Weights of a small GPT-style language model, trained from scratch on English Wikipedia: vocabulary 47335, rotary positions.
Each number is 500 + 25 x the weight over its row's rms, rounded and kept within 0 to 999. Layers, rows and columns count from 0. Numbers have three digits each. The size before them is the row's rms in percent of the matrix's.

# layer 7 MLP up, 2048x768, rms 0.0807, rows 1234-1270, columns 512-639
099:456524523505525476501504491468538436514513507483492490478482471465541525500499506536484478514498502473515486504482494508539482535465514513518544498505506513510542464468451526470503546481487500498513479508488479478469518489506495495462502481501471521517486556542486476513480475504462507486508501514543512483465521516515464499487526469482528495490525533530490508498523529459487532483501
096:519472502539503505515525506510484473477530529482460511479476502511505505525512556436494527507476530480503523487488522506454485455467500486492515493501500487510509456516477536519534509486526534468455471480485514513535476509494510503529522490523490521513492507553495507506510530532483530505509507461480445497495504464477490511493504499479491529516485481574521468503471473494557469516513
095:524479482464492511477511543505474531488456480466481498521478497482491490520487492494484504506488528478444470451511516550499491469491495508481458535507513527469521470505520490493522515515478530491488521494515468471458480471487513510493499514486491533445513480463563489512512494517489521467492547475522494498514547500553518519528492514490477496490479544473468509519518486491505502482480
099:463512502461482541459475488511468478525528476523480507454480528481497473522514491500505525486517518475488495524516484510475496521461495456481523516510446494498524430473536477470486488522511503464486484493503508500486502527486473477510501438472512471498502486511471462501489509510514466498558487501501502521476533493575481545516473525492467485487510523528535504479514476468526518494472
094:542509478512475490506543509514506515471494492525492502513517515465531486470517498498508499509509546494464472484445528522465488534507528506475527528476485502543469499481492485480485525492458537471484501495478460500509527472517478502503500505499470515488456519516523489468533509492519543474532486489465469500505470468504499488529507469509592498465492500481502503493485483508479474492487
100:496501486488510521525511520534505465490498512529482499526533475502445550478487489472482492488521486510498476507505516431504496505461498523525483471519499466501488510476474534498506516523521529491442528485494507513546482479509506476494451504495499493494487489502471492526478517515528512490444521556492497496524498490475472509468532522492507470510538483497513484525533493473489510498474
100:502475484471488532540478474492506547519546506496486540513486468554456486496467519512530477487501498469526525506456524484531479511535496510438489491518526517458507538468530494450488562520485501507457490532500516541506491501478480508488481543472489504472526531544491485492511541512493489530486524445513525477482488469492487501473452438489535517485488517550498513525521488485514503523527
098:504474478516513472525484530469512530518517497491455487503508505508527531521430474480536477501508438551489536485515504488541503516546515477539510468479534513521542493503491517524496475447538480490517525501484502496503494542502540475495480513484476506478529465543511528519520477509485475500529478496467533506509542517501517492515496521461483499541513469470535511464494537505480501510470
096:508504518495517481475508523494542483489530466477472500475499503470469460509529451475521489497515516487524500481472508475478545523503474513518490515510460508519474486465483461470547438519495542495525518509497501499447507438493500486472525470468486519530459480508463513514465541478455490468541531451509528501485502491505489498439493521528512519498558518519504485538486455479509531461478
102:510528537491512535517464482494481521469493507469450462491508534432473481523513514554501509448489542504498497500538483510492478487524550514497510506520474555489521480503505526479506525469501545464493485515431494501489501506535485512504519501491454481490514450534482488475473531493457486474512450481526523505471447540460518502467439499501433484506494495546477496452502536476474463522488
098:492504512493497465512512533486516509514410492502485517508510463492537494481501532537490466539533528476462440490503500487475469503515466509490483471464502523477502512514500521492521495497471508473485472495472510520487513500545541466547514482484520517502475511503511452518495545511498535479514502516510482491502493468492500512488476467455554554484540497504503506481477525489458506507488
095:500493531512516524522496488482552497531490500465538471512509508465498525493485492460491500512485496478528477489519487498499501463455498475483482512492489486526532479512502532523506528528480479463540519505532517496498478554453483478532488500500506541468504490474517506515499505486491519507486485494459502517497501500488480543523533521502498514510532516464523459473523494495489535526511
105:475500465490547470520478540461543502530495494480522515466511505461518422507496526483477474454517476487524525493492513532501470518509537497528514501495507492540515487521479505488492524489525519500491495520485469502480543507505461458505544547561483453511516464498484485536535505496512461484519480500505471477523477522533513497512501511517495493490500498511498478468460516518502519509507
105:453495497514481504465514450451506488501525506537502535509502566531491496521484524443484510536486559481487512451467460459459538518513479537490511506514470508455480459520531471449526493508479524475512473502521508464486470503459463497522543489538475507510487493494447489440515469454521494527483484477497522494521484528518523490500481503477530473509453461525477529477501526521496494541518
094:508479542478484488510517496518516467505494481469528490533529510505507446488524482518484478505451508471482451545482519475429479522535517546491456516498501451511503524481496477457475502452546549486502478500487499521474483472522486487492529518533501540506452475472458495507529492496480508506487523500511518531514525510463461462478519522503511496495520539518458482498496521518488434501457
102:498513499456505508526520484477502535464510473501489492483498465535497512491469544500468495494474474477483511497516511443481475499512490488551488509533482472487479511472542549488497467463523489506501502549508501520470523507484497496527507494488485444506494476515472533503513513487499488453508538495539505473557509501547520505468497527502486504471501517511492506479532492499491534475529
103:529508443505552504484553496486507442518501523494480505474496447491421484486526501515499483468479528501479488473509511467486533506493538498518459480513507519485485508527517475542483510536508449456525491475466473511511503511508468480474537508540468488493516453511491474543471475516508542508481524521482481525495573436497486516460465501461481523490465514524522514528477524485479471469503
103:507525499548528455523489503478510470527463508503466504526451514497514492519504530494538448468510499483472489477514519498545523471486458486455504492504485458535484489504517476509525479498480518530513506516496509538507470535511504478472505444492487491489485517508471443488513517480528466501466500504487496517527568466461462497480491480481493537550511486465522499527537531462491496516455
097:519538502527454459500496520521537491492484464489485501506501535534537507521510526525474468482479515504531479551534511460491482521507492503478548505509533491499498490504521497508496519447472559466515535488484464452474486491511490522485518494493522468519494483538526531492452518497540527465479516498514483456449495546511471549494527483520517520511509512482520469523496500570493551530549
100:447514501453491539527490491499481470491512496545503515493512513432504453477542526527526499523475519509480523472521548455499542489507525471555507550510493491493509526456534499509521516534503498511525438497490518502489491529510468492488502508504491564464504498465481514488530509484525518536500517521512491499525481533520505477554517517499507491482488509544538539535480473471495495483499
099:501485468482514489513519531550483506520512517511528494488461496462483475489490525500490546567492459470539512540489549550496463478522498542513495516475491457527500490487511509504544521488543472505473525500497497484531450504472514498510464478484505523490488497480511532489475498478523500491548557513483532505532570516505456451533461492551516558502492531460464546530505464495542479499513
102:471447488501474494524508496473487495480547493525506485487521511490492511450473534509495473521510492503480462520482503450522500471537456466479495485497437467476503505517446481503499533522538550505484536496490475500484510493492463490503455526489524471475543500497517474506526482476447476486505463532504528524486472465469472470476492512538489560496504558512495514461533505534531448486486
095:471525498509489527498480494538470481506529531496494499474471491510519490507500481491496502447514498515543488467482454483506487477504490511512551484529487498494489521478541500493509477521465534508565509517572513493544508500499510492495495534511514462518501473562518512511551451498496529545536494526504509519477471563501497515470551516533525510488477513480529482506528469496499539534461
108:538513483497484496504471503522532534494466489495489487474541488493578498553512504549439519534510515499520492489522506540499538488459443500530498518479506486497518490544517512496485492503519476466513489518519495473482471509473489490531509468476488480458539472498500501487515506480506538472514539470521482509464528474477507512487558487456519509507491490461458499451532473543447483482519
091:544510499469497484519480506495474512510503502474510492487517515521519503510477505487499513499501521540500480523526494468508517466488523514476490503516469509484456510513490509543518508512525480519501454498482505508515533542504502513482545474412469504487487520518451546496460511475511452476495511554509504493533487510494513499509524467470508504488490527483490511478493485492489496471528
107:513508491544469533489515498500506511521536508490527546507492488482512443483506467510523494518495486478546527463490523472526519471518500479471511477476524525484508527523455509500563482500513517485501529512505491529453543504482473462478532443471511510449453539526519496511487440491488536528473510497508523485461468510483485514548534480482482527506497505497504525467550553498521511501534
103:481475490496490509482492517505469494521517490535485479476488468491518471482439461502493497525519497527473568500555529490523537519495488534506521487491546503493483510462501511481519530548487529445555493519492494482481485518518512510493488515504495494466519489505504525553514506531495500487528504512504517475469484524470508489522538515479506512520492531504477496506533501480495497497503
095:528546498540460532533478475500482496482503502460517473467527467514508488537477472521527470534492478513554493473490495481556484478508510501517495480501525461488455466506485524517489480543527513512486487439512497497523512500482506487488546529511450481407512478518545444527525507533545514516493471471516528521469473481516480474504492447532510485465500493539479565524487493474474481514479
098:477438498502516466509508530530521475478506490458475496465498539548522499491509515493486513477485513507515526508552492509525471505530501497476500541530514525514505493474473502532525502551492498488465497517494490506488499513497497496476502467492479565545508464496549535522493481519499451445468400469511534494543529468546505478507522506486488500527493512507530447465493504498509515476494
095:489527527485491504467509456532513516546507486451482472486525480544503483542509513494497475513539526511480491474516492517480515503468516511484441501528464526543547500486508493508521508501497499473513496519513484494489484514511505510493485496485469540494525497541520538521537524488481525500507540530497511508538526549496527481496465543497513524509498514474497516502496442486458538508504
106:488500435533549536478448555530506494540477459508544518480509486510493451499509480503511489531543500475548465534526485470545512496511528506470515484468468513464477511542509471514480543494503510528511489507491526527427447513465491514502512481458463489454525492471474535462507477533518501493547501506535536475484476492495485515496508501490459479489500493496528489482486500465460500491492
100:487497524497532510479479522515534458469521534494507487510536467463481551481478491542481460513448510513518499529503501523492485499475517461483517483498561522484496461541483537506465475507511487503492492482528485496505513499514466460448480543526498467519464501515490489517503510508508505475455516510516469461512513516470511492477506515485520473458453540544526539462505488470490486579495
102:479458496500485494504531492522507523493521466475541483501490517488495493488486537488489506476517447536507492505546537499501496469478460535474484464488471533534484504550501474477469477481512532485498543539471494526519491497505492494498516517501500485480491489491543494516521554516494466497509477459473517473506530463524458492489522539538546482491451495466510492460492435501537468488497
100:492493455498512479535506496534460501504494515527479534537518498456485526518495488512438522489513488493525478497497527508478491478508485495518476492503472499484487521486490475462495493520490519485474571490521485506506497519456474526473537483554513455482490522508504517529488481480472525478531537507490504519489463494513488503508495478519472467505510504527516497531484502493541532508475
101:507503464527501523522507529493487486446550479498527500450483470524505476510497518519490473524476505533503469524449497508500528515501519447479528452532503475480495509477502473531455522500482468495500506515523504496504477516540529522479460499534478483534462454499505490503471497519506524507499518518461520475532474491494504439505518473493491501471489538475496515498478489507493508529464
086:485473509516514480492508454481511526473515468479489494464514470485504464526518484514524475513513482514534496552525489492474534497502476523487461480512487499523472520489555489495490527507535508542503520569495490480517517511492521420503520521499552456514519463475540530497517501466521502497509502480496464511485472518498492489498483477442485495489545481549528469505506535493466520488510
103:524519508447469493532492538519482480525509479500536522495509474512528490559512492527479486503473520523522506563522489513500478493493488508471493526526500464452465441462540469504506500518482465438526529529529488475521457527522520502538492500525521527523518515524484526478485477513478491502486524534432496512499480544523507492523491496488513531462539462491564496454495473494462478516488
# layer 7 MLP down (transposed), 2048x768, rms 0.0464, rows 1234-1269, columns 512-639
103:513514501504514453485460465538526550501482552473507529521547511501506491542480452481508508521464454549541504526510468480517498484517536520532460457498473506517537504535491490485467468531491489501483505475481499513513487489471475499515477477458474511513514475480509496519530517484515479538491490484468500501541516501485512457504448508495476475508465502522468496491515473489498502523497
100:490506504509520478511489473497495525479553409493507532520489516468506509523469478505482487473551520504496485488513527507519505529474488488526499516479519482489470495479507485504500452500483529498477488527507526450504499482515448491528490474526481482502546484463492486522468513522515501505479498465504499463478470487518496499485505503523476543551516497500503482495466541504503497466492
092:491500562529524528489557508482497476564514499515485466492495509507457480477477526496494533487505481459503516506503526455487506551544466479499547507531542504513459510531501482487558522499473539510461503512472540552518481532553506483524500474467455544487533488546517505539499481463503488539474557504511501536478493518524531437536533517520463532504436519503514572462520468495529482506506
093:473538521503516512551463520496549487541481459529490509518507535486525524511500489494494514504465496508510497543474507541498527503509518497519485494470505545436504539511501536509530498476509510478488448489479479508519471511508521520500541482522494460508501492490516511507509474510482517512528507490495519526489509524536503477508493499504477501546464504501459441513518459462515486497510
095:507483499498510493485466497507558512517469522475497496521448528526517402487433539527479436476497503454514488483471497476524500463533491518482515506523509522497502505508474493460525526492513508495515532522455467493471511500500494493474517447500526482485506510482502466493549494474478483515531518523520490518508485508516532514483431535507502449471524529478503496528560503484492502483518
090:465489525521537506522500518445483472499533499511498479458494547424462551499496492476482490491535523497525553481488539543536484492498502470464523485495503483530514524505508528554504531454459518513453506498514519538479500464464509484522553468449535453514477480501509526519502496500531481500503505489537465492483493514520520508477509541547509512495538497511533515488501450516511514523483
096:484473517462506518493485507512497490514509517553537489504530468473483603545515534498501496501502452515484506486444530496494516478534480494490508489495495483508486510498524493545492511553481471535486555533520470522464452532486511521520526466507493472476528491520523487531475508498485446512478496491554504503464460520493528477515450462534502501504508475472475511459503463470496548521479
099:519533484518491480493550451476491479491528522495526478442512487494525437513498524467494504483465510495517572527525541471479500446547491486488499484507525535517471538465521543459529501541470478475520593494540506508475527546481513530489497449508513494499493506537490471494479482509506481529483556483510490461482493497439564475463471542535519518514489511471491482480506520498508489468424
103:530460481488484501531519537528483529505497494516515510525514507499483443499476541479526472472537502567517484479556505568495518472518493519479488503523489500501478502515501513523510503461478457514476522454513510517484501535487462505462493521500511512490471495490513496506504499459454503520525538514471504524523515461523500478546493500492490462519524492513519504452522503437507510504469
097:450489494443550474487498496484533502524496531496468481498556528459499464495532514528485479507476497551506538514523486482470540512456515490523498503533526536491510473485501469549485526490513509449469479513445491497508493502505505507473495509515523477483480460493520487533508481509498484513508480505485481530503524516490527499505476466506478502484482528510493520484525525494468477510435
100:511507490516512508553454456467519478472532475465504501482511489514462547505475465519493506513486532475492509495506546501440487478522515472469510540457494491522465488520492523532504525492543511498458506532516502499491522482535470484478479479527516493524478474464474539489481522488512456485512522503482514507474519505495528485489495475487455451470503525509519448475526517491489500499523
097:497513506505496503538525474471513496474473467518531472509536487529495556485529478525514524477482504471520484488508499462518505522464563483491462503502501517511508493460515475490505478537500499576523477518480502516569525517498482546457486486516513506474486483509539427473548430503518492514516482505523549478498487479508515511467552494521500489534479473490532514520488442511500510529533
097:483499527490481458490519497465491510495524500511536494506517560502493559505516529534543475493543516502473483472488464542501495504499529494496496492577499500492530489487421476481498523494503509517491487558491464474517500492503481486555513528495471494487497485511496526498563501442542487525516508478500494505518499539523466531476525523448463466509485498539499522512476509513464495504545
100:550442537501517504549490517554538539495546524507513481485491483508498542533581491498511526488450452482501485547476510515501514499532474487576470549497491473526479497461486488514552481497510497511464562469512507472484520551485496499500523478449463513468486523511490510466437489487505438488534527467450511473513512499484541500542506484477516526506488468514531546467502490487455540495521
103:483500513514496514474485486461500537540479488457517535484498532469513388472505520489525507484450483490476500510530495533502489506495515480535507502516484516558472500521478536478478489526503476526490447510531518480512464472477530461476467494486486496512506490479507469466518468510516485493508484522519480487499502482469500499476479527534547509521512496519535495529499489498495508510490
098:483529491510526511519517490446504486481531475504505486496521529507478552503497488532498507516505521450504503499486496500515433497483544495536486495498455502490555477503513509522524501536487450483482527542581494502488472515557460519464502508522468492521496510476502490475463557495510474504517498509497534484497513524504501519523509510490549509493501503492491544483515522490519500502484
102:449530501446526469476516518464548488516519477506482492468489480474515551503535513524472450466505549507475458520502522505520492521494514489469456474477514490517536490484500456549527491546515496516479488524501515494447484480514484512516470489508497491508485494525487503528564486574467513493510513544462486476510506513477467491487503486495509498515554526533526463506475478459514480510522
102:476551499517500474518510490494496438482489470459488491523488511516506416498487508515505520507479509483510435531487514499486487509498511494469492454492449518472489473552512540534486512498493495483492482519489475552483533495490473508475497487457457520467489476442513458498506493505557482490486485527498509518498520500516508464492518531496492513503497485519500503539465511502488540485502
104:465515519477487495483471528514510490478454510433458508494512504518513493477521525522495479499487484536493493518519487504482479463518557498520516502475488507476496484505492519498529494448534506522469521511495485521446499487512498489473518475460514464485518480505467481479481474519523509503470510484477509517505483505498499501484491489490513485518481528501490476523497545499483445544505
097:462496512499533525505517452489453544481475538537485509467507500479508525514464556501490481499559490512498526512529538479505540492512439512515497483485524489502497499486465535473502537552504527473486505509524462471504501464478495491489471532503513506479514477505478502488477462493522478520499475511519528479526511500515514455527516467554464526486482515538503529503531484496500522506531
099:472514485510511519518525517471510532492476509548525486457490472508486481488478505508499453487528529539505474489518482522508490495507477529487517472475517493507509478504530460556496486520470472491497451501528497483504509486524527495533545516486506494473506500534466488515527523535439519441476517482508489494484515484497455544518537499489515483452491467474523528544500537478457561479511
092:486495513481494476506494511471489446520552441474467472532505539469498516488498511476478494545485539483518556485483444555471508456483498473496518537534493478501501507474498537520504521509498490485498544528505517531555483537512485513486498505495536499509499532528508507522494501507516503495501522528497523483468541514516523504487534512482481493518515523509545474530506480517470475533459
106:485505545483514510496519492483470519445484501540505519529485474528457424501510494534561531493528505502541519478485522547492548483498461567491522526507498478474538488515490502509501489505510476503529467475508503520489490494501492465542478499501518527524497495485476482499504506485522516448493476446513551495475492497505500492542497514509509474497470530507521516544466466482521524500489
106:557501474523541503476483529489520499455526540513503496517466502492522419472486490506467548548507458483457515507498510520483509494494490483490484519502516513489485476513509494483469487526524452542495486534508531491528450521465488523496522478513520501467538486488483455499517478465539482469548496480494508531501518518461533489516521478484498501480521458501497469462464499510478499499505
090:499528503496499507471476510538503510518494532492457515512452493474451440501503506535524489546537499473475499481482491481533536525505536533506520536552520490483550496494477508513495464490552474531515460476523437535470484493488546508504491493526501503494515517505500499503498496528458497449482502523496507477518486469477482508474524484482486491461558481500516508502526468506554505465495
099:508520531531527517510477478470436488501498488462506475511498491507488454520467510493543482490538486477554521503539541496506490503522502453476472459472459505502484476516502464527512467462487512460483461510461516502534505468485467457503489480480478485515494530525488493504504528468491482472461504488492493501470500486499480486524473529505495486505511541494515526497522513580507488537503
094:506522529517514502463460495521510516507494514509500527485523452492495462525486501518506513485458512466468494496519514466520485497474448502524509505470535440480485531487467500479464461511491540456483509521479499489490517471468517503528555505519477546477478526477528560510488507489487529480470531482486473436481486488504497524489561489487501470474511492540481453488513446480504527492483
101:512484503513485495460493475485520455543502460524515527478490495499512450534495471538459512502472540497470483484464533523506493519484499505445432499512523472553484528489471507513501521506448498490521517566470491494482508493519508522524491486564469483551515486509490484462506542552540490456494461494526490500487492524469463490496518520519463463522523467510483459500518499463484489489482
096:496486515531537499475546510481496498474517530497499515517511524528468481534473527552518504450529478538506541504503506467494519480505500470507482497465506490497538523507516499481508468484465515525491444514561503490560530523448505503468533547506440521496524527483524488521463509514487479489510531457485479513510479504480474488493510488532473461493485529483470529518496528534526513485529
102:522480485549502493531460534530530462469519462516498483517456527501498516479467505471526488508497502495557511540481493469506504491500482480497529502524551507470494490498489461515503486471504520500472510472500494514547471465519486493476507516544518525497486479465484491526470518497491491477482521506521514485476453472492501491469503546537499507530518489512502533481499571528523515489484
097:449505514507568533464509523498466476536550484473518469518551486514521447530509487555496506476460505461500467530505512480511488494478494541500504522476505487524482493532504492495486521543512498523472480525497514482447479515472528537453503506478486507455485549499506489478474524543502477500515496484512523489537471527461498503495559464519469508482521487454463474492501466526508495503497
092:521484501504504514503544518477494495505514494489469479518524555484482557508498505476504529479483498525483498538502530487474483463490526462531473475488505489503488541494510502538481492470527554506476511515514468528479516502493493450529541475461500500507535515461502540509498525535537536512516512485469516525482493508512497491522521508504519537506504491499455554523473506495495518481490
101:470526503472504494532513491494523552511463529515496450520516481458495563493493547446497512486527513469484507489512470498535509497537494477493505526472501529498531493507472471474481507543546510503497486513521458467502523512509526543510493502536488480483527492489480490498538537513512505481518494470501519509486477508474456463556506524504512509531488485518473528514472469514453487480509
100:486499448515487485497496484472519497519516507496482484522495504474464495447510469494452480556488511509510469471465530473482486534456508490491498460454503500506516477475483461508486485529498518478535495482496450534479473478490509526486498488512521504488476482451504484510494490481457514461464515519490458481483500486493533500474535496490500536487531482486475509484456540497513552498509
102:454505506483489420530502491502517474458500461460543549464496461496461443494529496504459535521497481514519477544511480465489473494519454514456480513501498498455496502457493528468507537470466502481506527508486472504493494527499500464514526510489526535547521510527506493474432496482502473479498470522498482517462492476537479485527528484502534482527487488474478504479490483515464461502509
089:538509524474537480487455500457523488466521466497474473471476543484537530521489518514474495533462504510466503479470512522513504480512490458513507481500471511473509466461462497490510524534480534476498499458462538540489516432567493528541478504457485522461482501503498560551453442492521512559518503536481520551530500489526499513498498495504525498495492484504468482525491485503495502562499
# layer 7 MLP gate, 2048x768, rms 0.0763, rows 1235-1270, columns 512-639
103:496502542491523519488474508501520497530484502520518505479515510535533508497493519484489501491525517469476476429472430481474481468500481471493464498497485510493501474471514466461480497550509500497507486493534482490490520476481503525529502466503515538455484525533491498488487501496470527526473471483480527447493506454510480523522505531520491494513478516512531507490498528508516558529478
092:494496480487518525511503491477511504523534513522537477501471476526515455526506495531527502469487436522516462480487498508479493518555456519486532524456499530505444506518500522559467500534529516499471552473465496474456509466499488492478491528491490546485528503474545485481538501486525471469489492518457452515481541497447492488486512460500540496520487515533494466530502481492543507530505
102:512482497505514472503495509528522489491537504488494512489550530507496522498488492475460527497490516519509491462491506476497549457484445475548511475477502454501491483456430465492509587549514516443499527493491474517516491525524496507487536472518475502494477525502488510491497468499511522499464525533516438516527558515500504501534527471486492537507464456493513492532559475508510488558507
096:456467457456499496530528507479490500453537527414489486546479509510506472499478540495489502480493474475521515482494508465512507517487529486546470459542494520467509511469492492504488492465500481496474499517530519502505491515463496484452465511500506439557501481453539511528535458485512483493523518511528534510507513488561515494498502545533490506531459466467536503495449492494502453482470
101:495475485476532453520458448473495507502504483530479489492507516561511527473520520498504492455500521489469501486483473515489485520500486461507483528530483496487527541537502505535502522474522474478514504526519473547470493484536507525558521497460480494484547511521534521515479466517498520506511475502537516511479495537487545521517470494521500521480474520494486443470442534530468540507497
101:512471542525498489499507479508504480499497540514483494469476512533538445495497475509493469517457521530520455492525480502479533505502494502503483484521492511530529513554504455488546481445529478513551489496479496539514559482491469531536517529508485546494483479501485469497504463515505507470484481519487470468529501508457528494476502480481480505459478484515459507463527471497503501504502
100:536496510483530519512496467579548511479472475476453458486538505575473523521506485527496497521496496533527441541482488474535501461458509465483467491500479511523471524521485486482499475504526476539518530505504494538534502514493478511524451525501476491516496525470542485530545492467445511485518471477515515499524494507517473508535465489467489499479487483532521483494487488482445521471490
099:447523527504471468464464526493536515482525515516537509520483497497512464526554495465516524550521498488461478512481472515488518510483495456518530494437505534513491522489491531477455510555515499530505476461484455481488491506515514433512492506473508514528470527505506490515519493486465479491527474496525544494450485542510519524487544464521448555501516495493515522493492504544477531499478
103:503517513474517509517492510489504510467536508539491505520481481455534490459469522503527495479465481514469471506470483461504509523467558453543501479543494467490516449472451515526505480502526504526527480496503505483565484521498538481489516429516494502494468505494512563475488487496477507485506532510520445521509528509464491519483557500529534510516474479483485455514488464482513536497511
097:505468528495513535544466504494472533469466561499515497452477518536459503525482526530518485518501520554500522464476451534494470500534479493502514459503534454485465494521487528485514466494509492514479472512521473471497524475471490507531509485492513530488528505489501535504509543449516496469505538530501533474480527541499518496501526552496525457479505491514512489531492521515448450495517
101:472479482494506477483476494505477519459491464490492461474495470550446522529504518530508515477463503501464522521502522470518503511487532532482500523455509481478510531560533492549516546517525493478462487500503511570475509516490530520481526516532460498510509514470477536446510488495508460470515456497511484478513525501523488481488488501534524485482456476484527502502475479496534476470479
104:520482475519465497511552479463495488509488501502496498452471502521471537510521476502484483498544502486525534479482507513460509477495478476506484516511437465509533489491501508506444523534467492506474522542516449549515492518493501482522502472502488499521469505510530428494504531457515506466494478503507530500503513475480524527470457489510499497484472485475504500507512506565517512502456
099:500498497481493526488482462501548531518483491509463436536495480454516475488528516496485479496470489487507497484487527506527494537526510448535485452478505538530475515486468503502541519519513502518472506483498504503508504535458482505516510522512497481528476523482525520531439505540469536518571461499467490514487509447524511531507523469524503498461485536487502509513496504503495487527538
098:501529540503532516509490496507520555508491551508458504490515589482530489510492491513480514480502494491495469494504497495478517507508476469452555497443505468527577516506490479498461506498538456482514437499482481515519491481526527486475531500505505520538490467501521466517469483465508485483536509504493547489504519499500494495465519520444536490507550529582500499495463491510475501496473
107:528484461478526475539472515473520524461502452471465487542502517472465493522498526539487542460528501524524526533470538494514507495452480499470486498510495485507492487512476483516543542488493443466506503483472486495493500507501485491492500498501516479529468529525467500518541477490493485490510482530487519495494519472479505486547522533527458534490539514524514492513499474524508533500473
104:493508492497450550518521524541492507458467533478541506497509487583522535479494473517514517517479538523540468451446502494505432482500464499507507509497521455493466503503499488470492510498531513485503513524526512506483538486466520467542514511488511504514527540481518505505530471518489470485512522495494495467505481506521482493500496485505525513527544466468503487493504505463518525534550
099:489526519506530535497519522498463458501498510508506483511497504491457474512510522506463511526534499497473457516525491529534530544531487484477509493498545516497512509469508519477485467498514512519537492482539501445502520457482482480497552510512517516498472559518492450544524529499499533478488497484477479488505482532501482511521532463472498509501485516492526471510507495492500496450480
098:487471532506449497503539520483478509498524530491523490482464482490530514483483488462538484521504492506506489523524498551485474524491491519464463474544449485489503474497517514472486501541467460514485467455492505505546497508476491470479525492528516494538496499474494466560539521508448444535519491478454469534523535501490508477507486467529491496491518478513519474468491453496491441471451
102:489529513471527515544494481494474512519455502480505484525548464497511502467459558552465533505513490509484523541516530511493521483499491541503533468516510492475541466526524527438461508514494508461504487480542492528509480451456514491485456489498494489462527474507482519523455469527444453511521449521519526489508507493500497496493550557518503514482513546495505491492502456479475518513519
103:530454530517493525502547500483480518538523534532513509511504512495524505473522508488451535485510524519484447501486533487469495513530527529511441533530500437531546529524504541464501495511536485473539519521490446544492459524469493483475533501519500502509550534503514515488498510490544562473493499482517518522461542478478512504508463485505491532473501494523497479528497506505510480512475
101:527538547488524534475436475478528493503515497523509480500521490457500510528501543497517497509497487496478500493494499498455512506491499526448487525462449521513486514488492574482505497529511506500474471490498516528490525499473454509493528499520520532495458508490473501472506465542512524529507561497530513499489539534526489455520488478464498515522516440529467437543491455546453478511530
095:472489553536478455492523488531510504494514510527529422500482485526516533511487552561504519492487500519471515513516494545490470497535505483483477517501477497507506523502509475497512480495528488520558520479506473531482502501501503515500487484515504491504457501547502498462536485471499543485480488514514479470492519476524509489475500506468503491511535493475496529508464457511513463480532
104:479481512554523518488450492498498514454513512493446524472544494568504522518510514500505487465543471439485523517487531511483492500451462480535519507478497565490484475454532490456506536531502499488499519526497535485528499519529521508499508516495480529502487460480500519501476504531493457499540497526526531508488525491488473490478507474517502490541523528474547485477495477495519515491491
091:546484518451500513529525464473477471527507535508503478492501501472517518493507487485514495500485488547466505504514505470493485501469501543472515525491480512508485447491503509503469562473497537510481513508460511509520501467470508513492479506514519496527519504532492525531515499457473484540504481520529492487555525461511512498520499518524506502510511533465515492536484500509533474517480
105:458568515526524472462463527499494535475473475481509519508473460501514537499467510522500486536501506532463505491514486540507495512537484522500478484499522518491493490509502520473496540533442491477553525497475481526478497516486486484490506453459428467495490436520484458463498522463540500464507479496520507518514523480530504524502498553532434494528489450503510463531480512526498481516489
100:557440531484529551539479528448532530483487515516512500504539497514507500515522501507447487520486492462504533537474527515482508489515485512471483514487470487515509522515491474496509493526485520488462481498473501483473512472512531513494565502461497534523493522506489491524492490488439463486478497543494508512478510467522464515520478556515508502522478531479501525515479491468505558540508
099:449485490463514512445555502477517520534518503515525515483477503461481521555478475521502496503483494511526520472458517514543480481469506538517485477503501460527505524499493505535488486494521497515513486504537542487523482454490501505507494500556479474476472545457486460504464454515532494476557554520486504483527485500451515442523494505478461474546521480487504473519511473500480502516475
102:492472516523462521487480507523467541487529484535519508517545476507444499473460528552514507502525511531509528519502463567486523518487471495503512504520510494477528540499514533542494551474531490518501507511473535522532482505508513510489526495500486510504512498495543449443508468527508499536475535496522535460513496462514467528527538517479498501511486472500495576492508520525491476455471
097:508483511498499474558545462469525519544520502514499512495488448525485510476482497537500509515524464483473466475521541496490496521513481476481501536525462470461445483464492512488486517462525466531473529498496501525509495482523488539543491529516512464471483469526459497503506521483521528489494486502490514506485497503487494515507490484522557452467519464491534462515498523447525492478497
098:492482484553495461493508526532541458504475432503566520494497479496509489458524492475519510490470496499503490508493492494565482509504489518490477492448510485481492475491530544527455500492490528476532493552471510476481471463509493522498496518474502504470485524486477517534525480462483489495479520527491524467484509500441504491487485521504459463485507485428512487440514494492491532473515
100:546498475556527511472491534496456536504504494477460493463508474507483499459515515510504505530493490531497494514493493489437529491524520520507495508476496460516500514505462496511553492514494496496497496534477481485491545465500494490481540493475547535484514527505485506482489507528552500494480503508502522515483505484528474509505543497498508502462516470493511495461468498529513470519500
098:517506518482549491506515502530504475513497504512503488522480521511499573544439501530505531514510483498509506491489513476536493491481451505477527489498507512502485497530496525464498496505486475496516475499533469513491509510493537504477548526494482478493539547518498509530487431520480477500510478553497546449496534499508488518447496533522492499457507525492474514492513529462514489494490
103:489495499463504487487492492532530506490504511492458497514495506550515505497446552536498456510511501485510452516503520494479505470550486518515467495501494476517546528500498533482534505471518511481551528461480499484479498443505468535511519490488536456500456515503481531525562504458490473526494516503460518484498496497509513510466512489504507486516511539480503504504513502501497529477527
106:459484475494486489505478541466491438489489500483494495484490477507479519490493499519535489496501528495486461503478525537482530469523538499519501512502526500489499476507508487453497490470531526507440501491511474496509495530462509480474489512478537494567451556508506530487491489477498514506479519506528523484487513455497519486489511467486468555514521519505492565516493494499506497451521
084:494520492527503497512543507536505508523497470489480508516519499526512538509508430521503532478481524499435493513544485528518520524480537512507501498493517529496478461493493496515492523491479510490464539497522454494520493516528497428480508489478481511554517499492456528475473539475440504510495505450519504504467467528479512471515490513515543540500497514529491522492448494524512510469493
105:477505497472433504479513464488452551531536479510502490495497467500531517472486517487471521524482476478518469491505495514503499471537471463481501524509529507538529485523510542495527536490514492514498503513487514515488505506476494505495471513489486539508512469535563482497509499513505498453482491478510437520464497513476518486492518453517480511517494469494550482522534500467494474464490